Each number is 128 + 32 x the weight over the matrix's rms, rounded and kept within 0 to 255. Layers, rows and columns count from 0. Numbers have three digits each.

# o: layer 8 attention output (transposed), 128x128, rms 0.233, rows 25-31,57-63,89-95,120-127, columns 0-127
# v: layer 8 attention value, 32x128, rms 0.222, rows 25-31, columns 0-127
# gate: layer 8 MLP gate, 128x128, rms 0.235, rows 0-22, columns 0-127
# up: layer 8 MLP up, 128x128, rms 0.241, rows 0-22, columns 0-127
# down: layer 8 MLP down (transposed), 128x128, rms 0.229, rows 0-22, columns 0-127
o120:154062108155066080124100086057108112159136140103134114118171117092203090129116154145122213176090136172156152122108116117154151198197098145114128098124105133108156124157218155131152153214130149104051167092148133173118142137110134163133179102168155049113196152118094079081108153126115201110159111166173059106124151095136117125170127119145119140113161121124138139124099080092092164079137
v25:116139175085170089108123164113164129154179128115200145104096119118122147145131146147189092139105135097080099201096129132121093119159121159102154045160135104106118076114110054137152066125107172085158166158139099111125151075148119092140125154117115080160059088099117230115102111116180098120149090101101175142113106165161123140134079130154153128150177072130180165147152141121164158115092
o25:154154096116099135200154115134113217105100115149118098143077111147138130123080108096162111161168069065136129120099145168139125178116108112102076112102149114149176160095075092167106178118139134149082102080144109145134147098133119127132151169139124129124122115168153132189144084082136082129093149075121117121150128120147083140176101098144096142125129161164092127111122138105080092155165
o57:153086104141126185118163159119143127137110170129125092161114187117047103123155082120100094097195133158120173155151115085186120163091121176162186109113084164112120159118086168160114110103062103092148101183116119167172115145135071126126160097140081194059145142120125110152116124201132148086133033143090118161149130166221117130053203126167132149120129145085136116100154135186179127144073
o89:180141187136148153091123119114098090111127138133097180159176133154154138148095131147155099152062147116138067077122149170123125099109170121116176154173112126132131146105151127068102152086109107176137135140105116168141122145076127138108148018150168064170092147146077133136097092137145145093104147113102161107109180144050116160103142141147137093184098077122144169165155115112090183172134
o121:124122109098100124101067129108188111118107045133176218111133202167118119104158193122135149132104134151111107126108159118114120156083150099123076069058148149160115066157136054133088143102159123217091167117163178148137138142187136102069123173109169160157094152111118137081150220084100066134093090139106156162114128139119140157168095115118105126144139124082096149157122132097206184078153
v26:085058094092116126128086141126090111111149140157122114127115069084164080107143190108058133136146146165126132168072222184111117132067145104137155124088105169134084162171077157101170094074177118169118125157155133141095155064098125053083156118145123102079120125203167110107094124148152119213089126134148071143163146151112177140085139126084058165126089078154147147129165209064136145133149
o26:160125146136137151205147060151160100144154191127150094109124092150130150149095146089158157123159164140113105134153111113108128159090104183157078162130153117124161113162125090143171091119202080075108160126111132135131075112083106120121114102135128115104061159159147110169145109122094200167142144116081132066113108132164084081107112127100150139137183137103141126138071121143155131139076
o58:169130156110132083078128128117143133132123065132166099116162175161138068109116109132105121125139147144126123155135122096110105149181149142100182094165117100121121130112124107124119142104157148118086091157129128114060160105153116194098048141134217074116123147129099110050102209082182203122155132141139112127151135124140124171157183113136170112114130118137116117160172111089100110066140
o90:118161134161098143092115081100120136115177101089097168102124169165071140117132135103121118163092135120142160087153159202138187118196150106120155117115118089148166124091100120112098177134137118111178133088145113134141165117144141061156200110118147122140113141124121115080153078119159055066103145172160147149154123080128129173122131232127139060174063124146107169161147105161120145130167
o122:128065105065143112103143051116123120112050110123112138148103115066184167176130156159147108084139103100194161148158098142179076059087056169172079135086105172057071148147144202101116132059084156165102119109186125152154106118113197163176114091115000166200151024106087116161168070193148090207104164177109137140122134112058130095086112099088098166035152116144076151087107176138121138121152
v27:142151099128111070134129144167167116159095134076105102110128134113139170156125119120141160114077129106124127096072153118104153177104072132103090163131136117051145219147104138124115103112111082138122131148102103113071128148095177127113170135159108110098172121177108102157179056097204133095126099148119157139100075089109145161164083132077127136095149106131153171075100147131197095136134
o27:177127170177143135078128176086127120104135110131158167115213122133147166140138129109099148136185124112090167142164112192114135143165116125125153169113125148144127069171150087155090117169113159190123163116086155139132120136104134150136113112180113101160141133117158122172159104200117151134135111141135069122168078183090151112143106144215141162113138105156147104152130111162127124151083
o59:086128081088095127130116116129135119106137163155101144162150142039134098063195155147133157126128130103112129130166156152150134132100133156156146054135104127078108142162135128077122116097172153147119125118125109143088136130089049123135161140144120151131076096081123200155161128146106148098114137160122184132180141101137090186121142156052109124135176092131142166078091122097161093109157
o91:137106098102149143130098098091121110152169147135110137105088096144139138096125125153122089149157186111136113156146118167183122047128134120156155120171113148199111138115183132120113160099110046072158138108155111152148137041109147105104086133126141102126128093120080114144120045151127107110144182175080141142076110129125169118143171126137157054144046123123116164170130086124133150118148
o123:132154110174165142127120113119135140122141140113143097070161159187147142115143174140131182193150119103090163105058143094182131145103133124171148165132139135110201198123103133139134100145165128079147152098061139117126168192123155116107178085132173126103120153132113089155108155131187178125122123153187112109109150098159132083127091114125123165091154185142145116136105134082077098180157
v28:125098115140100154072095079162089158089148198089159133157119070113208139115061102134158137175172125112118105110126145110141099094143165141121097136131128141171110092062111107127133104109165165176092084132087172162088091187095064149097165157142125074093139183127175115150082148160065155186142073130103129150131172157126076124126104115131142133096101104118112139104144113127063177213145
o28:155062159119138145124116128114175148143144094160108084087125111181168121121116143074114090170125157148108149128159111157152169112105092180124104136126145118150150174109129116159127066112166104146140119141114079099093124120168137119138097084104075172163026129158170120039082048136120095136135202105197147074120130167133189079120196155128169092166158154114139095077106117172166116070105
o60:122115122095115115117120085110082157088130098129122098096136165135115120116124116102125113097112136156140158153128121166148086075170105125149127172085113104087100178185105108164141144118099154082093136152110137089192131171171116155124113107165085138128161134103153143095157124126135129094155161119136152102165118119155082154135144126130112164112156107081143149119138108144126152133164
o92:097135144145088085133158181071152113114106101144153143130124152064101150091096099138186194074101104190186122107123122087111137124167086148115142079095126141206116078133151145172065173152175130106064106135186126138142117151130115108126119178149164154092144131136115148052108225125126172112162052102092144133143130124153155120139115127126107137119144121197114120088179129076085111166076
o124:110158089136163146092112150142128068156133149105128144179127114104135158138093119160126114126155083146163122132127149105138148169132146109151089102126103165101118134103122180108157131146185162168088085116120173155162103141214094073137181060071159177128140058167120160160152140071168173208142132154086103116110130112111113109184130090132134157131123166144115146154162103124149099170048
v29:164131154104146197154148065128136122197092110141070158167194096167139159108146141145154104099184138153119139156142152133147100154109183093136112137203138108124097098083141121140104165120140211175080123107188130150096109142165144157121045154163113168078120124125089108167087091162061141110109064148101090141140092170124113188140090131126095134170139090150089161122115139168146080112112
o29:118116070071132119131077154080101160086146098129149079124091077135197137089113116092102096101155081145109165120129136103105088116151107131113147087044154149150140155153136169159165080115162119092140099149124122080138090061135161130111124117141144147117144165118103072151194172079147124075105115158104119146178131092156133106135166091114105136139044124131180152097135157116105150142163
o61:131138136140221148145170131138078148147155076147163160129129093110114157089141162144147125085119143134088174130171103144110096140088084085120089158171119103072075094144062106113154166131136179137173065111122126149121134162115124131144098158124082113145120166079112141150089139187138081125180123090140116098134084094128133179039181139066121116136103121095105095184104089169103147110141
o93:138145133111110120047144188181169134153187148128113149145210155098106142108137123145114123141087046116155111102065105159133123098139169111128128092135158157110093100153141125138121106131118122130162180146084170159185169110107156178142123088100127051182134114148104147072144069105126129176142187053090088056110137154192156107140107090151090130117175129102131048123148167191132147068058
o125:160159128147134157106174071138176125085139150131106171103131135122147130146154118135140188127148170125138088079106131124145115186119160165174196110140089124122118150092132135141126133104109099121067129124085118087138157135102096095116185130111106170110117168134115166183141076203103155194109115145106145133119160204116101178140110109171131102063192117149140094079121151111121163139083
v30:146178169119152207116085103068166094142133143152115115107113105140135161113124081110142153163104060198092139175109119087193146156085095137086112183147112136106096126066144160160101132128099147136174134143113094148131156064122086110153080077136107124172090116139112105112121144077106126075092137115173164128113138102119122149133121122113108049129093117103111117059119143118111120095137
o30:114085126183129119153168188156090179134127135092182152109103069139086110133162053142131039085149112132091109084108151126130079136131156096137157037096102090130181093129131035151135149141135160148170146139129146125149140143130087142137124128113141072079144147055078130181092139148094093149138094140167114199131115181071093143078097112155120200170138173161133129131165135091126138167193
o62:083161096109136169136114092123097113114118080108137137146167100213121113161096087131129102148142142167131098152126086166189149120091164074128126088127081151098112172144118107084166135149127181147118141137109149133128083114116162151119155112154111115143136113081062179129163142145157094141163139088127194094103116157140175119123145208147173089097090126180134165126098154137150059095104
o94:139071106109147139090103153149149102112138112094151072103146161141146137141123155137071133137082150134152167160129098104152099114126111134128132151135159064170156150139125160155110122134134094088146135136115149139085131148098146146108130151100160114147148134153119122099129146125113134101162101149102129094106141137117097108139130093093140203161155157123155137115094121147138124089147
o126:176124093082084134115104090149114109118136119147097112190125159031130129058126161091083142109097068095135142136113118102097117190125081176105097151156181190205100129163091134172159138123111150080143078143107115175167181147155089150089108161118094133090124132181219119105127109132141139169045122085174122146185130062082165129145115169088175073154109036128129097054134147219143110101136
v31:064163085151148121082139083166146135113166165171069125078158133145086124126114130126210076165158114193100096142171138142150122130138099077120121129092161127146115113087116115127137154091080102126124141121102114116150115109127144133146154168086149119111098109119093146086098089133152124115153125092143121182167082073163059131136167135165175128104148185101172099134118119165158091138161
o31:094112152131176101202139104160131124128143179115093141161097075178150129114102143087101132132181143095147153126014094158153117113155092100073125144112146113139157144096129126154138167148204097121139154103142207147192135135055141155134164138181124124111125081138121075174075132133148178120129131132137068140107151142148153141162094123080116152108153131171082173088073141112154137133147
o63:124202167182084117105060123156149100130107171131094154159075116102101079172132108165105091140158105101163081121085193115150122174070118148105131098161157154136144103144115151116117105136120133121154133131079123100133150135138127107091110098144203144129137134122131128098095115090120080153121109153101076131157124104095111112108036169154106134153083146087138097101171140157142167132099
o95:151086123119145160059140134096103097137079119106172082110140141140160164135129127114085085094098122060106149171077136118156142108156114125095093148104127129158093159154149156130139157089165145101120101195124123129124109157172115134165122173130169124113136132167101126128165115153106147121102100179056132086165140112118135127124093084070111106118082105121152097127070072152099108115115
o127:144141105131155174128100115151103133116200158131102125135196149167097110055139137124162107123151158154130154063194076076134174107145191133216161088102134125107180126069129113118140105141092106141125159014124167088082171105196162152098160112066107118178131180110155185122133157114153110157150124098106149119101150106166128142192197191186154122176172145169088168167159126117141078120137
gate0:117112101159134172129165139099118166152105086144148070082119162143133133147138176146122156138086102148147119094158122121123162114075108085091144130110137091109136133115144156084142071137131106117082091108166172122124124100065162110094137135195098165087131094149102124157134116129131134148127085132108074125147099117137157171140124079075106143158166128142094120102137108146113145168090
up0:143129105108069097156081146115133101144082099097137156128127160103132091142154078162132146150125110136110102100138162079142144130134083165081093157121125134077087144134149179110081088121170141069029133110152148143124148145151114111110175154119097117168171109147129153105108109062121116224168090104122128134074148050153107168160136106099103103136162102137120167093115149081157191142099
down0:138114131124111086139077133164171131141136159150106155176147132123127150123143136128074172180168132197155109125145105135131121137157102132068146061035137129130182110147145122167124122135077123122176134109143162173128148132109102159120121127120149119125139117139133118155131180151141137097096161163096106109134124097131106145133123115170157090146111144142133129150150147122124094134096
gate1:110139148121153174135137151136114119106113128157171113095102151125144158167166144158121183155066140132147162165125107179111144117083190144068138131137144140169141127112133124144165106133123128126103171116096151145122131126099142181101172133120130189145179145092121111090133112136129104130139124149120185083081149120155065155078141110137153131171163138146119131150101114137131105104139
up1:147141120125142101121160137151124105097156192159204144093172145096170110109133029173182165083119092187109131137111134142066162058103141129142140127112186128114156160093149166132147095132132154128131084155140119138174137136071122162115141099137113087124108104092149108140106113143145133098191167143144090133079146156138126144084171102113157132142162129099125119068131138151132108102142
down1:178161060111167112148073135077028093149075130152095193134107160141125117155113125144101129110176133092119136134131102170086121147077086105115140136153112151047151187139115165111083196118089125159088192166140041133162118182088104097130133091175118111157092152090122064151126062160092127142105128083102149149138100161060105158145123048129115109156156128100132122126150137082155171148169
gate2:146104100119171114175123154161119124152123053073094139056096107163119134178090144139105154089088167110091130053177129176139136124084100145117170112174151103088107077173094131099107147132161096170127137117091140080135135123139209181191068136064164160138032140135156171112135111064191117092104059066125146077107146113107088136087155115155114150065110166114107141124095155129116136118125
up2:115128170164122101105119126102080192162090154165119159160218167130122099136123172129185130132141197129109120106083142067128155140153108142144079148096128187038093121162070091176167182113090106117099139161137144117085168098124127180079183124167115130158093171144107115209172171131127101170133143183099118129094148103151151135163063166181134122117144097204163167108138088124121072101144
down2:152158165091109122147172111057133150080082174138074063151144134123152194153125127135118155172092092127138169071122075110123123117108120116096144166185125110147046055120156142112106111140141177120089103127118151128113099074104126157105102068172032065108182094080110140186152137119090119116134145214101099113195113156139116114123122086120092116081087086165128176107142177142127064101134
gate3:094221065108168079108153080117174093145063094120170183128118134209132195131085157132135128134149105164061105115104168154125145124104134115156122128065134111151064133119124112094118089085138139129167126050101102102128109111169105144098092162136123162133136153070117104100136165128092169091174097091161175134053121158169150161221101129142073176132151109147111158155116167177153092123160
up3:218183087130134092160217091116120117141151103136147159127090141176114102131121144112141131107106046088185108094127212163149146138157128091077140124108137141133095046143079137148155117082112140069161124104074169077130125146197133165126156124121124093123178148085117101172174157144151145101100152152079153128115138148137117116111116155109151106112164165136155123107117184095058048127155
down3:112028137114126138067101118154224108145119157075105080127126136145128153153149143145088187099128103138078124160113142120148119143205126144111139140139149176149165161141063130174159134145141173197103209138163131152080125119109145099123132122135151122137138125100172137133102073060172083184083134167161093140167168121121136119096125216087105137157131133118175028104094120133139133128134
gate4:063102110155165165178153117137080108097174122149113138154107155093155107134184164079164086111114142147118136087179137057114144115085105109173136118150093118116080055126122129121134090100132148151107126144145113080145140129162179163074106150152124087118106195125159153076111098088094139135083139088159109106073168157094180127110161095153124159161109206138142135166164114212149122117140
up4:088160160126107105118106087129105129140171082146102121153156139144128096156174080137148105110116135120126139100121146135112120121157171152116137138112068163155109173106101158081120109195143066130157116076124158123118123096176141138092123159165117056133126110087154158162136168108121138182102174138150151186141173109102094125181120146108105047173150136191149130168154168077122080087197
down4:093127075148086152126151138113152142143113116106098129112157130098121108168125077137081082113163121131155173145122079059109129109115108120119121115108134126120117135134133127114184115131144165162076073145149134120144194109151127108146169152104136120099150092115182055076108060101134176121126068162177110102094138150120139102090169176151118109172086194120152128171136117105150151173113
gate5:145166098120160177209140113144154196154132066163158139107155099149109183217121147131117163171129104114136149103110109116065162169127134115133061167098195142141119091182141127105159109112137129130145175159143184147166101119118175163092188097144101144154091121114153171122147143137118134092083118118074102161069167121165138140088094158063151114171038146078077157134131102065131083053098
up5:150098144094127101160173152108107109122126111111229113113081097196107086123117109147131144119164102035105147077119209158081119140127155131136129121180093109141096156144176143094148156112124097091107171120148179176133118150145155131058191159132133142215154084090155146185121138103109134121154107065102193113102187121107209127140070147138119164104104167105155069120145160130148102096144
down5:135110115120154175142115176135135128153181103156210195162102187130109137129125091123092020101164095093132077131155074093076128149085147062131076170132165211125119105123063140137108169147183103127127133137117147080114121149145126034152080123123134111104131094105126077120178066125101191145141109116139114105099117138150074165118158128141134125129156140093068144103176115133061162135112
gate6:135154149132073137158102180151115186127124178102139135140101126151102146188171101149095125079155117141149123106125125120102104166167126209164104119163066124121131140090134093173144151100128145112116104125193142156162125186155152109124136033130116141142156180114104110138092100146140120170168068141123118157122132077136118120078179164173146140138121139094156161049146116122113168102173
up6:106156142093128133197099173157097166146123188181143095119150132151077080152176114072152108131176070094091114143103167142144160129136121129125101130091122062130133097091194148165148155127144100141178103141163174120117144142124139130130113150137108125099155167157148149133102145103089161143173135115152097096138156166097174141121134140107134100099119131110108147222127178159116149100212
down6:142116086133183144105123106138111097157167144158129163161182132090135083111148221129121072108107134116100166171112121171123160100134167156133115142158093093134156137082129125097134139138134134137126148168183091121159124153111115127150165120122088158124106125143119086166153172158190140182174159102072110138092169137123135077134114069067139140113081142160114148139132101123080165139127
gate7:087115128147054117102171128126112121159065117104125133136118172134153120175157119146120164130104080120171130152100113139111195096170121123059132110133103115104094152144101116135089136105119117119158143107131121174138099114187092099119087178132127092160165109088123147096079157153192081117109110093153116132140160073126060083095118137102093110122107160134101158124141094141140136142137
up7:128141141106158158130122153138149163104158144130122079137177127134124077124091132137118133065183096173140125113138108140183070109123122113160080144117105136164193115116141160146073114139186158171099129214144104109150116083151160183150110087158092108107120129147040085149147151139089111108114100153106114114134100129150178119104102101119114111182104076144138111154145186141094144103164
down7:093152130132148160145102194080139135058133127153133127125093106123111136071198150080114042153142118112084107101112140134123133091172114094117121115120155107143097077092097087119167114163178111106132150086150123105100140147152137110123098147120098103152181070161112152166070104148106086118098150096120125167098106126152099080146090131142108147138095146143122190126125177129165086101119
gate8:128131159108105144189137127076116163128108142085072127107131132143092147127106168163054107101183172169140166103146059122141082181071130105097131130157172066177116106178124043111116104110117122124172109117197080148155083100124150099082120142116133104185141123157146162150098181095152133140148155120147105074108100161116117072122138122068103122131168146155126094156133109145138165102093
up8:128198115105111134176141150121084090137100121120104197085100127142166138158127150118067107140100210161119127111153122124044147083131066135121130152139222140170157153137105096102176108103125119092150164076132087143182127134153136131131082122135185111135163129127142136117101161134185203152184166120146111133178110098099116101179106152103147132207142103126129122093166101159159130131043
down8:112142107073092109074147195182057068129157071114105152093135105177147121163058093139071123089131136109129092027139155114080131112151138136141186140118159102178144129146166097089173196121150108146140146134153153166177141059098131169102052077082079129103112120135092223146133159125143139153153148198134095074171166153111165150139112108071102156093134156098172173140139120118142158115105
gate9:110176152090169095135134151169089119146144156155183143110161155094097112111150145146102152167096155131096096141117135126177148095081094202142122149142075132102096111134140193099131151137166162114149181132087134153161108117124122141137161138161134082103148133100165176104140118120123137132054069152156134151176121093114170141115128106158099046124101138152136162120168160220171135151067
up9:120125117119095128082182131108142121167128136141071079167150097125160134124146093113145163106160150144165066133116076066082095128106158144127058143118152148115092071116102116137100166149054098105147070181160144114121092131124139182176094129068140115124100118106118083105103158115159133104097146094155155140082202127101193091127143129105097113181119141050107099062107133077094180125138
down9:177183118098163138120116151110161092101126086148113118100136101105147180203058077076141142112134150176136153121099134097105133105117142096123151153113138078138167141146143166112095123131181129106137168145098110114103099124099155107173137149140157163069078140131078166158126126153136096125189044175121095060122094171123094130083123124099223138115124129134043113115122163129164092087130
gate10:119138089072138135080127068144113131166069131128147143130134102118141072093164192161140070135122174093172118111082137103103153127149129105123144198159112167141124117125142110160142099113094130123071096082119136138069084137189122161121150127066163131084110173124087075187133123076158148109122116102178124190095119086136075101164094149177141106152108098179110084151161126072129108094162
up10:130105161118164135116103149189154159164097093115137148072158106154049110127111097132146160110112113153068083136143141144109183105158123186087144108096167100103163089144130124189164132100139094155121113166100146174093133129156231121077127122144120032082114117182158124129115145145082161100158163138109157174163147196206137099125160104155129123116155114097099158141118111121136113160122
down10:150144119075125090173179127144130117080176075118140085140164135164124161125118142156178119148181089139173101119154095141136163084054147159109119108149125124138141095127128133149115152118195125103050132199133150120145099099103129066158127138129098144111188115150109175131126078121158140193153085172140110179186126191095124122104118219137083163133092104171104149067137120153162147118095
gate11:098129127184120171109113185102087144133104121075079186042101152175128132218095144175160165111119115173109117114185173152130131187129211079090115109155135119104124115160154084101095155161189118116079147130134099134124137108144103080170119177141142185127172088170119124083134131131182153117089098124112131139103118131123154164116093158149140118152137104149165093104144150115114121139106
up11:166209124136133092121086054142094114160027091099113125161139117120132121090149132118129087152160109087122167137096127084110099129070101184126141103148137178168136149124095193149129093140092151171040111098178136159173077150110158114138125128173140089125111107092077142125086112095117064151095101116051114135082120128183149119134105187094112085121130197127114126078163157075124105108143
down11:111117085203151139152121071147120040121169135112129180196096109146104146147185098164078130128109148112146119096149122157150132159075116121119155078131141121114168052104114123081152138111139115129178114201122125111106102206124158112158077157109088157147120180092075160157101155160152130147161143127127166123096145127084091167142079226156116103177138202102080149158112119139185166085127
gate12:122089160088177120105085104118125123143108143096133136179141118107109112172111159218107187183109103121123090128125120200124089156123118154095143199152142129148121096086072162149169097140144116097136138101133123099095180106133117145136054065110108159109129077135084145137119145126079169206133059093134128165140074143128159183161151179187160083170092082164128090167101142130150119112152
up12:171105178103113148141079089096098155074142158094132156143189126127075091155147128090077137156111172134142081141089069131092052093093087157172123146129122130103086148111031134179157107171144131096164122133101139111171119156088150124145121064132054129098135146106138164154122021094164144167141116127123128089091164090133170183174140139138149102171121145145190163135175110109152070142089
down12:160146150155152144097151205148163158102137124150122122096142197117139111123099208168129086116160114145095128095123217125123090132157150138150121172124198084145082098169129143165127110099143050100084171099102182144150066128102100093137147071111052087077192133118162110055112069122085137096121170111150147137123127160115122189128168173174120097115187097138156114144146114119212075092138
gate13:159167119101136062089073117119109146116113173111184222125194080153123146203121122085083157140069163183125108121179130107119111184125120136145148159117123131155127091126123106086087064090095114096130127138085104112124114119166122123100106117086140066100150133113159127105128121128120170096158124174133101093049127053158118123193101181161152141151176151150179157161176112128196073101095
up13:118132116164123124116102063125115149137093094092094188106136145136122041088146106084125137197174109127080140084134147121097139107161036115104117137122121100136097129117125135064164062157091164112093047174064125168106129143153080132134120104108074110079114170106143166074132119133143109115077058118136092097086090128071112127091143138125107116158092128159127166169212142162091144100143
down13:142120044107025121169093100137127065132157143209104149121107127107163055151138176163141127187093179090105138102154158137092149129179101103126091137123145082132141126115177124149131198113140100105057179151172143133122115150181106161147120134169099137180114189197173171148194144147112129176128123130084147119083136096118167128097102117136118080157097155107166103110146128129122114132096
gate14:143133122162116140105093115122128135129141057143138192128200162103158070160113181138145148151124123212099169066120154113136166128207158123143204124163101173164151143143114128099109135144141126091135165086089144130061146079187101122129160135093194103090185144108126131101081109164096168107096113155187047127106157090155111169088117117110084114199152133123212123162063092116075130148153
up14:152113131158174158149080148077053116110170175143148140091139166110152142151059114148114194134162087103123149172119134100111071171159140090132107139129140104107135164160207129164064147114071101026161126173202132145120143140126113110164099093137140151176135042123142136133167108096138152129098103151121129120182137129145142098133160112114170118124064086157082118066126154121091107162162
down14:157115100178140136153118096195129113110148181109152232109155130167086113154122072119084205068094134099085112086101195189099103149165169117149097187167090175101113231113140113123111110125113143100190104094137178097172080111157102082155105118070124118114150084130144131129120194079150138095086151144155087102097146119129124123111123171126136103165125088142125098038014099137104149165164
gate15:155155129159087084121119140126135116148103120070151157125166173131161111105084137113109115133132164125116104032124163124078150124145184083104170106086117116147185178156149116147078053124175086162155113092089123145193100081133120132110109151112095197118089088138102064126219078126182136047183122103186126149123098098096139161162124128132126125084096145162149075157161118145130164117133
up15:124138203201129119099160105095154090148109129055144166139140147119177134157110087123106197114122175069113132114096110135133176144137155132116114132120172088117169147123148147193159040076092097158136120103166155112135097107159126058174106112113088095104131133145174171144093141118136099122127208145153153133137153091147171123095086146123123180131031105154148121106103115108166078102140
down15:134156147072129100122133178102192140159167170150153106071111146122151167123092167135184147124130137117079164114104147142089156196122100076223112155087109107089154101101106119072094094113106129084155119104174140062170124075147171129137126191162069116251144119180128135118086140096118150134137121075112161117098113114122168174134104077129133136126140089112075108135102088094162106067120
gate16:170065096079105167076178178122105120114212156106105123139113132175136086109153151134149115143145134169129204095201113114129147160122116101138205080119139171127127142142116126166084127140115105190098098111131160133124226167127130118118151133100097136103126118171174174131126105128111120100117087048124132160081122030076151085072100188120144119174165106141133098182120100168118091109077
up16:190163122108147141135102147102095172081124150109093135096158134172136132105109111169093169100157110034081068083152145120135069180142104152162204093138072117051093120118143187168115125156146105091130084108170170094148081140129153128126077147165136182122127143108072127150102083185115142131161116131125139125124099120130138125081122096118183141119159147077162126067060115139103152163103
down16:126129110129092176123157082098085103130126082083137133122142146140122159113120163123112140077123149151149154154131119131100131096076127190106138128181161119081112171119142098155122120155065143154149156139091123170188186151121101113161112151106115124109160154137095163194078063171075149104108102140167135159157074092142104114132146160123137116161144113185101121116138148189147171166159
gate17:204125140110162156110126096127049142171151201188130116124090141039111147124141154146083118145144114119072100054164109101142133146083139095145176084104103082147186140128150091173128053131142122116137108152147127110118162158196129146166112116110143136162092133164135124172124120146089160108123070108133183130159111090184103140144165113090111155104084127087112135125103092118088096076096
up17:169106150092107141078140160159167157125147114140100096095162100140147085132151147116143154165075090119151132122125129147201179112079095130166090169170120090155142156176091100193110113162147110141140142100136079131144136185121188161113094164106130074116109134099105151161158180171147156102187118131128126055130121137147160135151123073152239112152119115136117172135167078097118166151121
down17:109133112110066124101150135142167084156109169161105113145082133164168164136146134133154135080108102100178124118139113135110092175159120138165163082093155141155203123163151119093089144084014101124107114147141154155166170169204125085073118153154135179153081152101114083136123127119166152137137160141141169204111167089195094140145131117145065114108138141140196169142130141153111151097127
gate18:140122152119169151142119161093147130117114096109128176116166190125099141121086093119103156120147144138129177122146105081076120120116158107167143064109117172141154172092157117129087068195151115091100118091175142066097136124183134073141075094095061089104094082137088120123117121119098114120108178092149092079083120106113121172167153121135123163140086110138125145122061115097110115111103
up18:193158139144128151151107195129103111176166094082078135093122096119162118110141112076079060138102176119052152072146119130054102193128109114157189088120143106105174185121107064049106107125149138130167102126107129087217114164147127130075133137146096147166109116148066134110124126133191096111130173210082068121084165118138127182107103115054121120175124060158151118147128117158143111103130
down18:141159123171143061117134108142136156130134133140110129082175144152159113158121202110099187146162066088139161122179125115129126104174135158132173169191128150159137210135131193132110119154164142183156148125122126056173118130121157120129197122091107167085139094155153155123115120137151072110062124173109126072164138075082168121160112066069123109160186066182137166045138120129104088137085
gate19:162138227102115140099178148148113104180112172119097169150061087147126157126100187172083082147074193168099080127161180110142145093178165128101142110122128135096127134153084096139140136105103097115120161130100139173146114160143110120137117091141069122134121122134132156078094138179126143172131174154109151106153184105155064112143101169132161104186159158135124106118055160164066148141147
up19:132114172139161152180171117129157109150116138166117094111150146173027072138135133189108177123094091185182103124150120059135108139117117129046146137160111091121202109121127093120133151110128153112096111147161110138106133235181160141111078168118196170201116144105147065160152133167163163112121180183158120137105149098116143091164131125106148132110095146087149126137105108167159130072156
down19:135161162106120136170133104099097146118151132166126178093104098125090137109114178127159124128082127185166130124159074149108151095125164087097097094103121088077114123117166152146179164133146118080152200143021122123127129111146137098106155081126076116100149036078114173114144108155136105107122144140092096126122103068121110115097124167094125128185162082086139132171137206130139100196164
gate20:137128166147100153103111116121108132090165141134136148086076168143131136143127087084054089095091145152157153129187150124135127150172145062127183077124063129174124138150166105151119127132149129116097115163090134139161089077120099170092100126123107166109103209109124123136158050127103148107116149122106123042123155159178108117042129145135159160106122191157080117160199105124107107129147
up20:118115079135146171138150124184181084168091093033093187129102097099094138060154121154116129128130120129102147137132150092143062161150118163124144128121147077176141137130152129158140157149105185127164147107119138061175079128139074093114141129095133142149096106125117104095143147151144162103161073077157095120162109107120100142135131123128155141129152133098191072143172108117097112128150
down20:122104121128163154116180087175134090130101110143116114122087155140208134137086088155139176125132133086083138131159088133174120152134078085161172136149134131167119083123086132143141130093089132093078102064091139139127089136126158152126127126147065142186103128146102102117144090135129168141150100162098150167094116106100082125170172105173098089108166114139082101124121182156096071092134
gate21:093037105152158134123145100053162163148150151131141118126153066152158114127148173100092120119139107111165140030169118169106144114121158122185130130063122154136177135134115121183095054152165129223148110104168147164170117117102113158142086151152147142141092192075168078198123116055147063139110151162099112154189133147127163160155128165095147143115165149164086167124159090132100045166147
up21:147157111096151124166107118167186134124116142087192092141176100108162083113147093111100145196178125160080145111174140111084135112096135100119121121127143106117151093139151141111127127123123150145127085170188150094158069121141062120090128096123240170180117113134127156113052171137178110057157124082153127110146095165082067133166109144084172161063164119127178119206097064081142075120158
down21:123143140130127115093094102108120165152157128153083082104173079132163116099102140119106099169061090100118168136069130149102122100105145173125117173110189145122150186182162140166071077147129106115078215105170112122163081142119144122134144163138189119110141084164099099122169077083162104140138120048114114154119198084206060132134172120109140164115123097151149142144117164120138149108161
gate22:125152129119114159110137178107109122146142164115088072210091156112133161163077159174141132193124122096107120119083101138121126189151145079152184119250139093080109137154096101162124151139080112114113106125109096125156166081140094108164196133170095153079155092137109120081172119114161087130176123090115083085189183098152104103100148140147127158119143101095105177188120135140100114133098
up22:159086107119182073032132100095134158145111153135178145105136141070155101130098133135150150196143176144131093166127099135122150127126143116070136124144153115075141139164088163102096141121162146168125121204125139107172143112170090110091139116135125115152113141093125099119147174081133114104132124163132097152130161148102110065143137090111125108120094126148138183070118115144111091103086
down22:152090088144138124169171123127110114109111089129161135101103099171135155168179146127104126106114076136139191077194151088159135140145150120129126151099128128141148107094073161163091115161136208155170093092173140133097121175118122147079096085109109128162139164156132141089126110126115159142051119140106137139092145106117164132160100101094124122154084131149157085118171143199128117136158